config = dict(
    num_hidden_layers=10,
    hidden_size=128,
    num_attention_heads=4,
    num_key_value_heads=2,
    head_dim=32,
    intermediate_size=320,
    vocab_size=1024,
    hidden_act='swiglu',
    norm='layernorm',
    norm_place='pre',
    norm_eps=1e-05,
    positions='rope',
    rope_theta=10000.0,
    rope_fraction=1.0,
    qk_norm=False,
    attn_scale=0.177,
    bias='none',
    tie_word_embeddings=False,
    parallel_block=False,
    init='uniform',
    init_std_qkv=0.107,
    init_std_o=0.0,
    init_std_up=0.107,
    init_std_down=0.0,
    optimizer='muon',
    learning_rate=0.0075,
    lr_mult_qkv=0.5,
    lr_mult_o=0.991,
    lr_mult_down=2.0,
    beta1=0.95,
    lr_head=0.00774,
    max_grad_norm=1.0,
    warmup_steps=200,
    schedule='wsd',
    decay_fraction=0.689,
    decay_shape='pow',
    final_lr_fraction=0.0,
    batch_tokens=32768,
    max_seq_len=256,
    doc_mask=False,
    train_tokens=136500000,
    max_steps=4166,
    dataset='wikipedia_en',
)
Each number is 500 + 25 x the weight over its row's rms, rounded and kept within 0 to 999. Layers, rows and columns count from 0. Numbers have three digits each. The size before them is the row's rms in percent of the matrix's.

# layer 6 attention query, 128x128, rms 0.0873, rows 0-71,96-102, columns 64-127
078:464539476517513501502543480523468511481514505497487556470507533533501499497514488494512464526491446500486501481468502504503501481508553557505509498539498477527489505491550500492510519509511460
059:476536456524502515483492537502513483502517523492502509509506501508476512511510497495503464446487482479516453473476485490528487531511538524480508507525529517465487463500525555479525495445494502
071:497495509479473545533508484484485472503506496523490494522497494533526497454527471535526536493541522478537519478577497513502498500514523466459488509477503508473504490522504493532486513503469503
088:511484531498508469460495499500517500523520476480488498464497554512541465545485479453542479488476507508457498507442501489508513527519482543492496550519430514469494530504523513467514537532480481
081:458468516523497514517514493554498506481496460449474489530502470539485531436531480458471495492573497509496509513500481508463507496569500445491508516484503490497517511483442525527534484545516481
091:518532497454506556495507507481500481530518465502540548473534521496489479517477508530496519478501502498494506531524517508524460467477504527488500484523513494514510503536484512482483587493537474
091:540528504463506514499465497465527479475534481454511500523473490498484522507478478509508465525548482530502489489506496443532544470506504480508511460495520534499510527500552516527503490494458476
114:494521509553511495504502478470503518527462546524520504513515491460475465518535510472507531507462547546491485519470541509496477505445521533521477499486470514494476520491517505486517511481512487
105:494512531510484538498515487480515465501516491527513481514517540484521497509497486504494519457511492445506493464522478502497485517482436515504477464455485508472529532492472503510503504494511504
106:516478477542435483475510474542478512549507497480486525484470500470477490502466519500496497505507526474502492504490513453529494504479493486509549513523486503534502519480486506508515491477499527
107:510490533491532535515516507450497487489496521558523508529475511505525496510501490504490527497455475452481508461498464514517544466486494549525519507542509485455509485467486525504465524507503501
111:482486465525511511507502487532493513474453479495554495486524458516488442506508479491477514475512537503502514500509502503495481500477512518515522526492521520491446530498516494464534494505507501
126:469531527485508498521528501522486501491515513478499503500472497490473465528496520523485491461464522441529488517465505523510500558504528539542524506551458477530516515486504499528469479520519502
119:504521477548483489514512507553465469504529533506519497476511515480486500503483461515479527529502525560472481481521507511504534500525489529506471488500540488555510489484491514451497549466530486
119:503506533478509473500470539480515469464490519531487477502487512458491497499489543503505477470508479496479468491501496488519520544511515517543494460484530505493501471503520490551488493518522487
126:471491505473545485497540481496480496468469509542485513497489559464495507527493494464498527479471506503527480496469526554552531479524477524499467495476504514457487525458523539509484473523511452
078:495492525535509462475491502490476507512447511491515506496516496467483517481538529468496551502517504525493539513477507512498487506463515507529489456505524502537441498481513513502488462512530516
075:488517483502505478458483494503495480496474521494472520485503487475522480558519480472494500466486493510478506483478494485505494479474529545515537485490479480519471472494502526478568498489524482
060:492541512520470533461513488493453507482529503482500504493497513474466514505470520487514484530453539508482498475501539444526466504509537477485547520483512449490535509521484481492477523440481522
074:467511483510499529468472491539500498506447480544486495511515467511500498481491540497487453483472510512547518450483474497516530496498509451491495457486543475499551471477492510531498492510482486
084:488532480489509510543522540493488468501483528498501510510510459518520479460463522496498484497546504499527543486529471510522470483509512454475479512518503493465499494504517539551456509489484486
086:513504524513512505483520499514498472419560490465523539477525533496537450494485507518485533507486504487457510505515484503465505556500494507494520473525478510449525472472507516490526467498497545
086:478482469516500514510484431561486498497487469504497503503495486487537546565548474468515476524463500480496469493508508493501512461508499553541493519515505501519469541528512454500501502526523485
077:536501483460497471491488504502518497493528487435502476510502506504452509450463522511470530508527514503504532532506466508519498479479547456517523476554546499504522512533450546487462510473505505
105:522491491505482488515534461522541490508479529530480547532492551467504506504552483502478522470447493469475506512487482527481495459507487453461527470481524507474516495532493520524530450510502487
127:453513521538507529507490509480520447451495537478524500486458485480474479520496486506522468469479506509481514489507507526487559513515488522488528524484488543503518552526500449480504479520474474
112:493449515491489518479441520517493499495514455499554537479506513541526519515492464535487463498500529518481488459524514547472504498501485486540556486507481466490454493549542501479473496487526516
122:469469515497522530456511507502487512496517469519445509489497468467531534495493492525508466489505513474463513514505532523497471506563556498539484440484504518551474539464546477527524499466465501
120:499488550501472457495480489537511506518478484505520485491480474488530482483505488509476538495508492515510494451537507489552481488505504504549490517467468504548508506566484455516541536489504476
118:488520496514515474502452492490503546466522529516498488474513533494518452520436504484439549511504505516453498493491518503506485487538498476542513471494483511530505487517501506487532513459511491
129:517486473513541460501523503546517538483536566521483486461513570540518496490512549542473486492525466494501527483498495493463495509531489511520497514489516484474477505503458527511483490489478487
116:497516481466498520484530507496513466535500523496555492484499494503481522501522484465531516485522475511466475500421466474511562495518516493470497478514550520478544548455478502500509462501532502
090:484494505486537506535519526440457512463511503468519470492537488504486490502523547535479562499462485473505473536452493532502479541515506502516473566505475496527512492483499492522542482524505504
099:496490465475460531467520517482514498506502497507511488503521490550526503483510469480514489463477494464466494509527515505495476522569497526503485493482535527494519490503492480497532535513529504
098:518509473491529518458473529501498505462497493505555483498501494551499504503482490515511475473528489452496493479498524516524488488527528494513478509492465534495473493517502460511479513531478483
100:504488481514468560475512469513503468511514513511519534501518478489493487496479543479511538490518496523517509513460524497505492513507499549483490500533534490480512502478463507463501508498482483
097:538498446537500504494549514475471546519462492512493513517500522462512484491496475496487512511510537474484481489518506457498522491465491525502507478490503501507522475508476475586495472508433518
103:491515510478533481464481531505501508467533496488492540469502505523489505478525491552476564496524468497505498503535487502492520560497495483514503498511499490531500479515507534514510460505462504
103:554459529475472542503467489489531453520545512513526514494496511485508460493506518520475506525537510502524508481461489525564501504533517494512529462521485503477519517463468503522504502499486512
118:561522468510466443523485458464485528473478497541525520489501500464497465524495507453487499507459520508515476498508468468511487549489502519495528525510506526509499478521544495484469493492499468
112:489509522501502491541479529472546528469524521491547479519527516480474494493518504491476523446480531496530496475502469518474521511517483494421531482436475487443501510468527514521479518543502483
104:484490465526544499533535490505472489465492501487490479500537454475533488545550500484519507481464472488537446513477487488518494484478481513490507488526538526503493538540540524499494494485514507
098:521498508488441468533494494462486512515525504501513472494502462524499490527489501539518499469514512502504493516460509503537510505444516478533533523479483494508497500481515522484523516472536493
105:469551506510481543493486468484517451473494485470511503469521491553516442502487524491479490516450527478528471507493479545447519513514477475540458513539527471469467504496510467464523473470495507
091:454482491517520487473523487486493470504485474456514481536502482505513511486498490510467456470482509493513498487512490477530483533515560528502538483501488484494477498478521507458472531500518486
084:527534520525472492520471464437484479464471531518471518506451497489487510495495510471504543513533548492505458488493508519530494480507513451489490471491482463479517509479464471495527487548492521
099:483502504442502528545491509514501504483484468479487477487495517526516545505509517500531483509513511485490517517513493459505504491459497496519473451520529505486504489482516517535522446526498514
099:452524493519521489488552493530522450510498527508472480461532496465518458496497519448464442517430492492524523514504522509461482518518482486514534524513493500455494525541479472483506499504500479
113:540525509475510470491541498485505473535507495486436490472485503477494508496499506478503502496485494531471533487534470469448525511481524525414524519495548520514492515509459501493507523517512478
100:518476522544487481514503516496538479478489499496464486499509462486471457519494510453492499474503524535480536503507516509502480525494528498469520509520472525504497543498524493496517525541519477
092:488500522542495496530525538531494534506489494502505454511525522499487508467510514527503488551462500460486496509537505515512472521531495503501514518532521528529508487487486469447487491540507502
102:540562481515470543468512511480525461497484514494438503538443503475486474510515510510537532504520517495498502519539463535523530515506481502458521490523473474495496455502496480483536512453472478
101:528507490518511504487488469498524501521490486526548505503494515519495534454475497528476528477480495469506527478513470493524510519516497456511491479526517576510538497545534549530479516503477499
094:497515517460509561514505521575477456526518482499494512510500501497543517482499483540472482505507486507492506475461530458491508505498519461490496438448525506439488464450514460506513508485472518
097:484545539525475498523506514492441490559462522487476494489458505491510488477491504468460475497509533468507499525514511508476511430512463487494469543485494458496470505479536500519535484537497454
086:460530505480506526461502516485485470474512462504506480500526506532547532484480468526501525505553505528506506559434515525548498509505542470559530528521545529521492526489544512465487518528498496
103:478522464460514533487488492497480553499481479518527510501494513487500473494519503508500478533497566504475495506489466526494497487514477478500526462524515496467477488585528500521485448511475521
089:511516499500456507504448499510471571469478451507522502470472490492514512526507523502496490522483533514471493538478512504477496464510514517504492496524512473525467529500503518508525504477470460
102:531448474506493478458522493479473510490500499520542493499496484470497556508486492498536536504502545486490526496452507518514483514494498461556526457495533525502511502505530506493499518477489499
090:572481520496518475528461501566475522503531536507482509519498488540525485490517481521505468452534511499525514554494531518535525521498478488475519506460486487511506548504498482475473521483450474
093:529469468461493482565499479448462528487513524499452480472482505502543516518475499480458470483501461525516486450526498505500511499454508483479460469466529495476500547507467503470480488456503427
104:498539503517504481507511494525517511485505489515508459497468465483492506477507494509470517528494505501512539488498528498518507488492510488455505475505500500478489459494510524543537509535483522
091:517533504474450450475513506499557507527498473481465464495446523510524505493495492550490509478526499480496493482473478489517472492490500523522479502488505476550502526511533458544488526501498475
096:508470457512497523509499478504434499502490502501496528480487476493517495483499484478473536503489474468515504508480513496511517523481518522491420509496515503492524486489501505467464482448488528
080:518449509496493520534476481504514440472498500508520462504476508495516487488493473530524511475514471500520443498513495481518467489503530532494488496533457477496488508517484508494423511473475504
089:457480516496501512508486464543470475507491508486558439522501501509519491505505483538506516504489508488542489484529499510473492497478498497480484484525510491488541527539505500481435481499469527
080:481548525544478477506467520495532464487491487500483523457512483512482509517494512456485521528484559484441503519484543529490520468507518501550493467478532522497447498485514496490512517477509452
086:475470484503522537511485522488443547518504519517520483450469524517489558473494488476512447510502478455476507454535487487489522519518491466524526508495510520528510437481537488501473483505501532
092:447490508511505522484520498501458479499550504507508447490494489473514500516541501511481477491528469517475530503434456466539492513515527425475501526533495548519466503492502516471513474469551503
096:527482494504487525495492513491488519493477508510508500492480495484482539493518533459501498467495445487484498500528500511460517494478498509478525525518473474557569484494485509553516523507535547
107:515524496556495516440434466534547503456484506511458508476478518474490524490538441471465508525498506556463523520513477512476467509504489519506495488487536469509471509505514527494509472511503482
093:510511507510487491525470469500501481508486527541469504527477475457489488484535469478494493541432531541508465523488509486492419503494497514521470502520551475497469505549536478470489471469510499
087:469535510532476507469484506482518512508528473530504520430510544511510501477485469473519504469506466479486487483500567486524516523503502551546475502516536478537462506498511527476512500477485500
090:493511515507516535484466500480499532475462486532528536488542547546515506501466539475480514474492519471506463494489527499552522528476565511489455470508523505509497493519487465494491535486493506
096:498499531505531468560558469494449475502528472497512484516492470490489499481503490496516509510466510533508451541467469519478506460483461492485488497490476470488490531463548464493512505527486480
091:550533472495446554490507548478501478537479545536475531500430507474478477466500485493532504486502451471489503481552499488536506490499495468467494502511523535516496458521529544510466459471511524
104:541475484463520483508516516539481499528507537520488508492455551478525444487497482538493545529507481514484513474505476492488484532490490473505477504479478502481478495453533463513542492511516519
107:513487499488485528478459523466491451492474457481474478519467512488500533474524467457518505486534472479461514478476497459530518500510532459508550532463461514511488464495506542504490524512500513
087:478512457516494450491517496535515512491430499535470481480483532501516463540497492478523522501501542514464510514490502515459518530483525503508479504482466500501513470483488537510545478473549474
# layer 6 attention key, 64x128, rms 0.0867, rows 0-38, columns 64-127
089:510464557526497531459486511489524482495524479527518474535518527505547541508554482542461485483499493519512482486519501509489472512480543479505535484480497497477496453544500521486470510514504501
080:467497491515486517506524517513508495512494500510503487526501560509515457508497499528520491497475500473548470499459472516518532553510473529527531481508488478519534505509501476477533510534493500
089:508467471471536488496514481517484485478501552527513456500499489488511538445489504537497485515507487535522501515497470559516448497503492476500541511487500480462531511524524482490556545501532511
093:497515463507495537517523505458458551504487481499478508483477504467489489497498511439499475512480508528504475496514487517453487493489544522490491490546522514479451488529494491512492529495522528
099:498506531433471533497499519510482493506486518508506479496483425550524472500515506504543506504477491452487499482536498551531490471525483477492484477496491526448485535522485489495442458490502559
101:495524475485539535504511476512482538479518512470469530516478496522538517491558513525482498494509508517516538480512513510486449502501500506509504526519528473474446490561493530451497500507483524
102:493482495481502501526469495536471513512487488511510507556499518490530505484522512493496536516483523497530497512540488526514531496493534472469454493548473447464475524519510520472426482497529500
089:464477526554518496524502472450477484462507498498496490487492489446518530522480515495528500486467512548497480525479497487491469510464567520486521484506508464494461504506522479568480516497483429
099:472475530505501547506518474494518496493500474481483512485532505503528501494466513546526493486542486527477471538476516467537449495480493494508474480552489453500535519498483511507479496484486525
110:499507509514467492499477484493477498529505479508509516499508515499530475495509506493517495504443510486487515439555456473526504480522456542437494521569464468473494532476463520489480513506514498
108:482500480525546487534523489548515464480506494512505531525434578457457515459500577486480500500524502502490496531489491525482451473498533484489504519511479475509471509492489486535490475524482512
108:475471506525498491500476476514502533550527476486474511489497519514539462465473509503481485485494483516501461502500488514540495497507477474515500484472532516524511518516533533513484476453446493
101:509475477514490510520497457510543459497478498523455517476531504509520465523499475489497478528509458459490476496538507523493528520527499517452582528536515481440499528504505466520488462502490510
103:506510507521564540484488476487454512551533522503502468509522503483538462514461463526528492531502505478535483545487490494546528515507508522463470495494489506517505502478540519475502517453473469
104:526521505538493499456506487493482474493474514523419517495471532494479463532520537486521479527528541540513464476465484514499505463528524552497501525477509474503525439504493500509485518503508501
114:493492483502517490508530478500503510450537500475531481545540513519520518475539484543491476486490503494486527499508510553518541489489531504512501474495536455460528482503522487496521463526519506
091:517498440516521498520470467477445502490501496491479517503500502476456520499532473484482493488511474480463522504511506491498497492506484495510494518519490529513476467481532471498468433512464508
099:498490486527505504523492460565506520485485535514470485495478522477470482548498539463471493466476508507526484502436458490482500518510504515526538515503529433569513457490488459537493505475506477
086:516476503481473518500480498480464504478492508514539486484520504498516514528517473502468495524497519513490426473485515463512476510484519481477502480493471521435497535523441436520503500458526521
095:518509513486450530483480473488479503541495509561502495520507553508508490477531461480490503515523469480502456499493494479520502515469477481488489470527490498513478550473519514468513482517480483
097:496523511457497531496489531512498497491547506535540479456488502503520474489512461554521557493522483460489528529509482479520475509516478460542509463470505492485496520539563501522508506491460507
094:430507503514499514492539493514450495486533526474516481459520495513514495499433524510520484528489497484484489500487500482513491486511534511473526535497502542570508514461487473531532511503460484
109:465501491546472477513532505493475498514532473498491517504486510466470492544484518490517511493492526540460494459502536482479523569527508495479463484500496498509513463501526445559468505487479451
128:489528470493530527521488531514525473503487531510522497481460522555476548471459495543482480517525473465484500504478537461520440512506508499518493516439542503475543462511540478480524553489500535
101:501473533503490479494494461484528461461558536503509488530520495448535508490526494459516511465457491493427490505502485471492536446541501553498501488498522495490497452487488547524516482527477487
118:461520483478547508488524527526462498518533509519540521513475496519507498451533494562464514511525503522492518494526494525519475540507476471523473507472488492463527482499491498443496506480478541
106:448516473501500495491494534502506511541490485498513514432508504515487499517463497461449505480508531478535490487486474495503497506523474494520532517546515487518506537500513471499486483540468497
109:493503482523479512457511536532456504523490527515499512513524532508497506514491503523428503528498446481517510477505523528474513478499516522486507510527488534512514510438514510515486509478497477
108:522471501489523534487475516551514487491491510492553519512537487502578503521487504507495536475510484477513484465501469526498500479549467475536521516513484508516530472536521501501440501522513530
107:516478484504541486449518477507474516517518541473478505511509496529455462478499462489520494487515451495493506496535501528496490441463498483485532509523481477530506528507462535500559536474501512
111:496481512465503492460463509520445498495502460499475469515524488520499498455535547505513461463452493519483506450499509494516477503509455539497541476514527510516537512558514521485520490508533507
102:509528509490524489534486498484491487505432453472502491534498512461504546497540541505502537529513477495495506535452501476507509484525537510507525458509516463526499550507490480521504522510487489
087:512418524473511498501440522490478496503493496495495547474511520501486493465466487529522475501532541505531452519463473505546507516517529510490518499505515500494478489559485466490515525503434506
086:509475463433487493453491535471485535498525514510508518489524480534502498472477501508490471502496501520512423481506494498540498530505546501499485499509452490483539529525463525471514483495464538
088:519543483500489499523544455486512500503482486500505482508499465481474508462531485392491483532489474514489541482492504499450501498528450505473502506503488483534506483524522539542490479477523472
076:493478494494520514468514511547518471551527498486502465491497481526515496478498453530518499468501535481520526476550476512503473477461494493508560500502475537498521510454500465486567520493534532
098:529501481483522501508440466516540492523526472474486499474471482505458514456520506492497459510480502484527501515550492476516468543517467478488493496492525505544508480499529467448499508546547467
092:478471450460515511474458514507488465546507510522510505499486467506556465415473516507505489456516490457487509494508487572504508475491475523536517497521491517501514492442486519485489505475537503
097:505492499512487471502510497530521492489440525482517527525446544491536532468479488517484479522524484512522490498487560564538502532477519507476508444556523481463490525486501498475495499505517518
# layer 6 attention value, 64x128, rms 0.12, rows 0-31, columns 64-127
100:513484493487515496502501514463482515475475505494527464446469479532558520532478496505482489517533485471463457488523508479471517458511521509457502510514537532476470483531469509531501464497531520
106:484485464485458470485482506485545464501536494522488515524464508458491496501531512489506499481472494497471524483488544499544535523452473556517509487499491452488502520539503487470495505512499478
107:528487511530511547487525581488510477505473491490504536481465527547513487495499493491508469489556504509498509498477477488468489513470514529483516508515487512493495500503536492525527489498490512
110:509510540521521519531468464482522511483486534519531502500465493458526496525504505480472527478534480540521477514498466509507469460475462530526514512468538539461547501487514520484527522482491499
105:497485526506523532473469542461508515526476503485483513466531527485516436454546503500490459482488534490493487508518540516491490487481503521511492531489492435549449487485478492489513488481551516
105:484469516535492541481482525503477506503519514471537523548493523523477488514538503507490468488498454523483461502541508469550491480504532513535446487495455499485511527480522446509517535455483469
103:477522480467514496520514509489497476489512488550486473484449525499450519456504507482444514504461524528495471523476499500507482507496532505472531482464496508470467497502527487534515449496535562
105:525507516467529510481515493509540470526471460495496501492547507533521493491493479486489490476537496519498516520503479513507547496501513507449528509492470469527510516483494521519543472508478480
099:515478482504512506503472451471478492458520496505513508446554503488489570485512514511528474500495495496486514527513482494452505495532503504511486514492457525488515476523493478527530456554534516
100:483486569471501496543530498499449505490518531529482531450451468484476496498502490479489476467455521467472521508506526492474518531477501497486520528494529496522498521510557479465505521507503552
105:519483493514528510467527517474509526512514508491507506533515507495469514463484471484556512520529497484487504449511517532536503536442489496478485479493536526516496483471474485508509471467490525
101:529509519483544476458534485532467478513459545497518538521472481477527487465509505488494516479490530519461500450505534464500473496491464560499509539512466497535500499447505494526534494506512502
104:525502479514491475535492468530529521470511525493485522492508514505492501492466536497461508483522526537487469500523499488522481542501532501533494467514480482511517507538482490480520531540474552
101:472478550510505496462499509507474494470514459475492538508517521502541480495518489495474513478498517483490503471500510523543527516500492486473494514508498479502491484475534515502445520522514487
102:515472480466466520506497505527523500483481473532482499467553498455507470511555465512451526518497509488485454483524522516502482526503497485447511529466490468491494472462491460527507489458496469
105:496531510511516508537509519485506480489505448469507480507490521543526476506492523519527501535480495527497535517492480464499514496443479470493520535476489507507521460530516486536536483512518538
099:537483486512529485521465524522515541473511517496511489516470458537510489459515513481487501532510487525525527545491517496511493483537517532517540469478473474501465454443491522474504518522494511
104:546517519504468459522505495491530532519502462499516486469510469523512466454456463493530520474540471516515510516476494455515501504518497476516484472542508494524497516487475472466531501538474455
110:515475461494546507526505467526466492488503476477529496475505481514489496501498500461547456500521516539503517465465542509449506493478479463458488504531529513482518523516521505521544512502516548
102:521476476482491497513496481531498480502526505495517489529532545532500511506467474463508488494433457482499470539504519501533494520498495527494491473462540483533526514508516496476488527529520462
102:499475490499472527477517488523457455484472495496473507502466494480506473525494462549521524487477491474517506497530521521494493482499487490498513483517506511515459532564474513524526521561454462
109:533489481492516483504499527492468510499450447502481504523521499500475485538475494475469554504522536507472537526473473520544457532568519539462496515504524513465505538531527492489472491509510491
109:520494466519498461508491496534474491533472513516536499490474518493509444516515548518462488516513500456485463520500527497483521430525496523488488485522482485525480524503505470539476494493484527
090:457544481536516473535536509504504470489489480483509479518467486493492508510523491532492497536482548465499536477532498495464477448530508492487511500516497516545566533473516542460497533490494495
105:447536539529493498490525498498444535491482527524471473490494476487545479543557505496495492508494484471510486520446530479524462558555492493514526501501464467484515486483489496492521464525462476
102:479527536535471502500541489481507505510472496513497506520522504510483481529494530479501485531510471486486520454484474466542499517513474506493467574505450494493502505470500542499520507493524518
098:497507454504493456464497503509479542508519469473486541511500532460497525487527497525487496514499451530470513534508543479498477503528444471484530482510542502508493480520513525501476464531445522
108:465485514536502492523536515494503519511468491527507513494498498484498503491485473479528460535468446461488480477479501532473521536508464514502521494496513481492460522449568485540518472503493527
108:456462541507511507501508518513442459522524491473490496453507502473494514507508520517493516469499504524505478529532476489521568520471515527472554508535504505500498518500530487483534478510500499
099:484491481537496542486502509533500471479499467505554483489522492530450519530461439482508467510520483473519514504563522450495500512539500537500513502469503473518466491538515515499503483503495521
094:521467446530484508478485541490497476499523491517496521512501450499522517529478542510515476492503487468524490549477513509453519527451540495470470509466466492495563489486499526535480472525496475
097:481479516489559470485495555522522497463488508517451491519537478516522492457517512529510449516485524497491520507484507455508475522502520503487501524494483529444458479517546508470494504503452463
# layer 6 attention output (transposed), 128x128, rms 0.15, rows 0-63, columns 64-127
099:527516513541464510484508496497487480475443490503535518521519507491526586500532478494507540517466527551481531458508473509485508494506526488451496461512497516510486482476472530520544509515472509
097:532545467517530542522503487514482480541523497511488511497510511543506475519518528556485453484529502532510487518509513480479467498503492538519532508559495481495489474491466498454548527528464530
111:516470518455465447517513499486492528503555515485470531508522511465512516453562557506478509494519493479491476496467493478512517477490489539516525507540517491454528528455486487479491501516561522
096:465517492524532475498464520499462477470519465489495508518471518529424471527542502495485494498481489538554470476480483527539536520502509515495573500534501452521504505484488478487515509521561488
104:502515481500504490518518489497508507501504508471520528547493480452515511490492520455506475514531500491526465492494503520535519481540435492512470530501495508470527467524529491502465480513506560
101:480504521505515468505484520495523505491512472557514532477472496553502492539512547459481485507491503503490508493511469546486506509507441545502476531479535463460498487529508543459476481520474508
101:524506466513485487498489469519493515520522446498498483470510522499539509516530501488513462506459452491476542538504543473506503502445481529519539535458491516480468506491511506540462478458530468
099:525478479489460504464500504482496498482539510472491509490518419497490506457503457505470530474521473512477509499536504523544517493511463539510477550523483530475474482489519502535466496490519504
095:486501508500481520467568456519475499490504454482477526486481516506497511494459496517505467512513542462470530520526541531498503528468515491492459463525534496452493538490506523468477529516457506
100:539491518481490485453490500470516525498467481472508502473507493494475490491487512527474495478524491543495500497499456488487498528528478507509492463520555433532501502477518503542515520540575485
106:492508470485437521488541482501478459474523530494480500510552505520525484496507475514487502508487528496501505500512492489499488503515471501532533489458488489505493520501530504509479464516507508
097:477467485461483498522498476490537528534561500505488519482464488516519518491472490527535503461474517506519497482502460490483534525483503437542504449526482529462517506491517516469497524518516530
087:508470494536520458531541525510496511481501484473489482507512527552510511486487485510514467485505443450509504526507510522504506458481485476488466506509438497513485486479495462506527509537522474
108:516514487508550494530493455509520513512520521498513509513507522462486512498490543461458478511490514498489527519478497524554507523473481439525465455476494478519512533489529444473503514477522510
098:477492511504543494455480496540499531493450486508502490489478455505512487474478500472488500520487502508484494558518474509527481497498554503531503482524495464521535518423522495449502515532494574
090:511488485477485512499474467497508497513485542486478498489515509501533485518505494499499510412486533464486561475535498502528501517518547494469499514521500519519502461495477484477502521515473496
099:492486498495465510554472512478484490509491512502503494505487451512491530455525518516499493515514481494511531508510487488528482528533492519507481505479520496475489494475479547542521484473490470
109:538467544520468498485463524531464492480441518467507539516525458498461510488494561549461528504479508480516511508498498520469511491517483518472540488452476497510528479487502510504480476497504517
112:519494520496505466488542517473537451528482507515476481502507547452545496487537504481523509487488533497528467497529475496531502473554511519480484491499485520487485478537522520488487502499512522
087:457507522499541531504479495502510494539502464516479501524507531483461548483501549514484532471507525552496494511486542502529539502503489532515454513506526485549482473485518542495443480503517467
095:482517478498517510490512471449496515488517488524497497467511545560482498525520477465536518517487522531483479451520507478547487473527515496483467519524544507499507463516495483457516522473547485
102:516547519492548470509501481506495513495485491497472578458493504459514493524564523496469532473476481478446523520518513468427474512484506475519453537521513473478522504515498495523533456481487506
106:485524472509517500512419502486517478475529474489483500508492446481489532485510509477553523504474514515525525508511489437539503519503504495527489455517502516508524479540480448482510499509489489
089:504504525474484478473513505485480528527522521503499547496565476492503462544473534491449528507473510551493558523464507496504497524445503509496474514537522469521488511520452477494518501491525510
103:523483467504537466499476528509472516498502487481541527494469548517496517518519476468499542486493477561498473498507446464511491484456511506518515490464517525509494541514491455488482504460478506
095:482501516481529465516508489485489511486493489506505430490497489507501497490525483520553511456469490498525494516511563553450490480506520503510450488507537532442481482534486527543516478486533505
093:485569512473543463485535465470515497516459489524490480424521554502487526518531511487491520513516502440511524551510518445485491491484485527505521502521477507484513494545534503477512429501465527
087:531459486506489456520508465502536499449524486507520503476469444516496507486527481485501511511505492504528506501487461545489496528489476482488505511466517459467547502507520512492485496541549512
112:488487468528478520508492482514509466501536505496558445500547503494471490476501499515533472503500448490511504497509485513521466485431485531461497490512455497516491472521502501495491536519499510
101:521500476472502464461525514538523485474501477504480450488519544447485518515522574504520526500469479511477481499476489487508494480493463482479472478538518510469515463466505495491511513482486529
096:503497533533502513452494540508525507528504454501517473469502520491473510518501447526519498500516502516534489501466470493518498510495500501516436515433516498481489538476471525523513489540492482
086:499462505467469509491501455533489479491463495477506506469496469452533459519534510509520571463509499502500496514481457487459481519517540495448518502510452531530471523489534532503490521475513502
106:521474509494490462503505504496474506504523502506508518501509497556472434518491549511513518524539478506494488485496510502488476511502504547445486511460472491515487500479460489467514526445462534
119:469496502521499496450547539467546511481526490504486484527481501480553465473504500484509473491540525500502494471497536505500499505518478516517533517462471466482471512457524480511456491510521511
104:489537486510477512493479547513531490464474449512488497486490496525520525553476472523524505516510491537535510518541496476474472524486506445490459559450435474521522470467484523533507500496456518
121:507542505474492534565466482497466482507519511542533508484503486466499497515499520485522516503516470469453503471520511524510465527449495486505477463487508524470511539507485478528495492485488486
102:544492538511508474478496514463510514472509548523480519486490512568501494473515492498512531474455506501476502535519458507515471514467521497482540484500437479491475488484510472457508507515505497
100:494477473512505524523488526528502511498481521469515486471498511528528464524503502520487505484477497513546488505491481485502531512517538491439515520456484492566473483450519483510450484486502466
098:484448528460504488498512519482496500511464535471485515476499450534530516519507461534491494494509503483520456482461510487483508521504528533533468470515496457455516493533481510466470486502476479
103:481461523491479503504515492504538507444463443475516529479519541515529509502526513478523506478512476530556512501465514504483500451507529444468544517481494449491478488524466512495545522492533464
107:506495503488454503492439531477503499531482517523531486520510513512489507518522482524490521481463509508495532516496471550489469482517477491469506446527515470489504529541463510548517531490503502
107:513522526504492515464444489555479496529539513508509517474458485474555531514482452537507507516483494477507524516541481530499473510466492518516528467537492501489476494495539469459490476489504492
105:499512485538530502496505525501486482532465473483526485482489466480529487477500467496492507521487480501497498510485497471458505505482504490503511526464516497466498480530479503490514517495493472
108:502449525547522499523526497490474485500468546501536523527505515464504492465494521479457479510473486490471488475524523494523483515531501546479501526497494490536515500481505472529513520483505501
119:534520490468497525526498470508538509511511508508505491480485482518512542505500495491492467493491531495509483486543528480478510518469510519496453512513516525483484480480478497460488526515516508
100:500475521484521455478533496502534467469529427508508525496497504543533509548507480519468513526497506545500510468491491527514516461505500449474520488518498499509469483505513507474529453510496528
112:506473500501502536487495483484507458472469523515544518485526535501482484515510498516534459478475511461530512529500472531491472512501499473508547503483478520480466487488485504513473522511527477
119:483506476489539473556496493482509498498490482484520502536447436523480499513502482522523478530547448497463522510542504491488484523463499504555498477507509506468496483492506521534499443502470496
106:503508441488525473512501516494508492455509516497517471479512511505525485507469487489499496517511472534481489482496555510491480497494503528454512473467531567555488526511496497457521530470492550
104:479491500495550526531493508535513525503514478522487474492510498510479508496502490504491502483520482504492544489523451500479468530516494472537484555538495509473520474491454500486493512541498520
120:492507496461484514520468493525479510468499464461529498526516440487479501548447520473520540493523537509483466492518507529462476526503491473471511507539518472472503547528458516523496466431511489
110:480489501510514475558487500507487533492497530477462467522532472528515456487493457462485469493482511493480500515471511497505495436521549473512490500526537523532481492482481543482521508497466475
114:537507547535512513530531490522534523479479508470505510497494481501506502497458458516488514512477496518465524459471490585460467507493482493502493538498458488524521539517490516532506504504435520
114:529460503504469534497529509528496521497504505485507476492515511503511453483507499499482462490520507478529489480534500482535503522503507518522488491453501545462510507510499496534523466498500497
110:501469474535493500517491518500492512523534526472486567534509550488477495546521468495503529471468494471477442487478497498489541519467478537498449477519498485516481498469471473520473498540529502
104:504530511494553533510540514492506511497479501507533499488490480469522523466505505490496582472496509458491518522513517470485498494502504485489485465504532531513507487448525467481527506497483531
110:506514533496478511483524478512526483498499512539500486542555472499523474462515505487495496479517458525472529525485504471518495489487495546473523515515488515494466490430489527511523526560521465
115:465496462494473516481448497502557488460529484504497534477457528504498511483493560525480499503489454497507497522496535536532513491489463487470543526518461502516483461483488497469492530515477508
104:499502529516503500502490539528530452525535510534508496504488493471516503477492461471507501471516506544483533472514515565516525495478491458524493465467539482502494494534454511461476510526545493
121:481504516473498487506548516487490494505463531525479502498478517500498492533530479512477511493462470485463513461460521527481502469505446490552531469532486499525455487484519528525515487544511486
100:498558478493529503502518503503506523494461477498516465507477506481533509543523536517505493523517454523483490470532469516522535527547494480525500558494551477462466529508511528504500451478522510
108:518504509508504489537486524475497537510469527506500523479487454492553491488449427471503533493505541452539534495492478496500485498472463497531508498496475477510518537490450481518476456517484510
100:492479509499488524531481469496516492526511502514453534583451469526488509465497520550498538535494465515493474498569464467457520470494511461507520496512488482524516535475484514505490493499488526
102:485508468506528504472519537470530495482518491523444506495513529521487497497493460493482525511502521508523518479451524518523473534501507494523458537501491446503465487502497471466496444550489490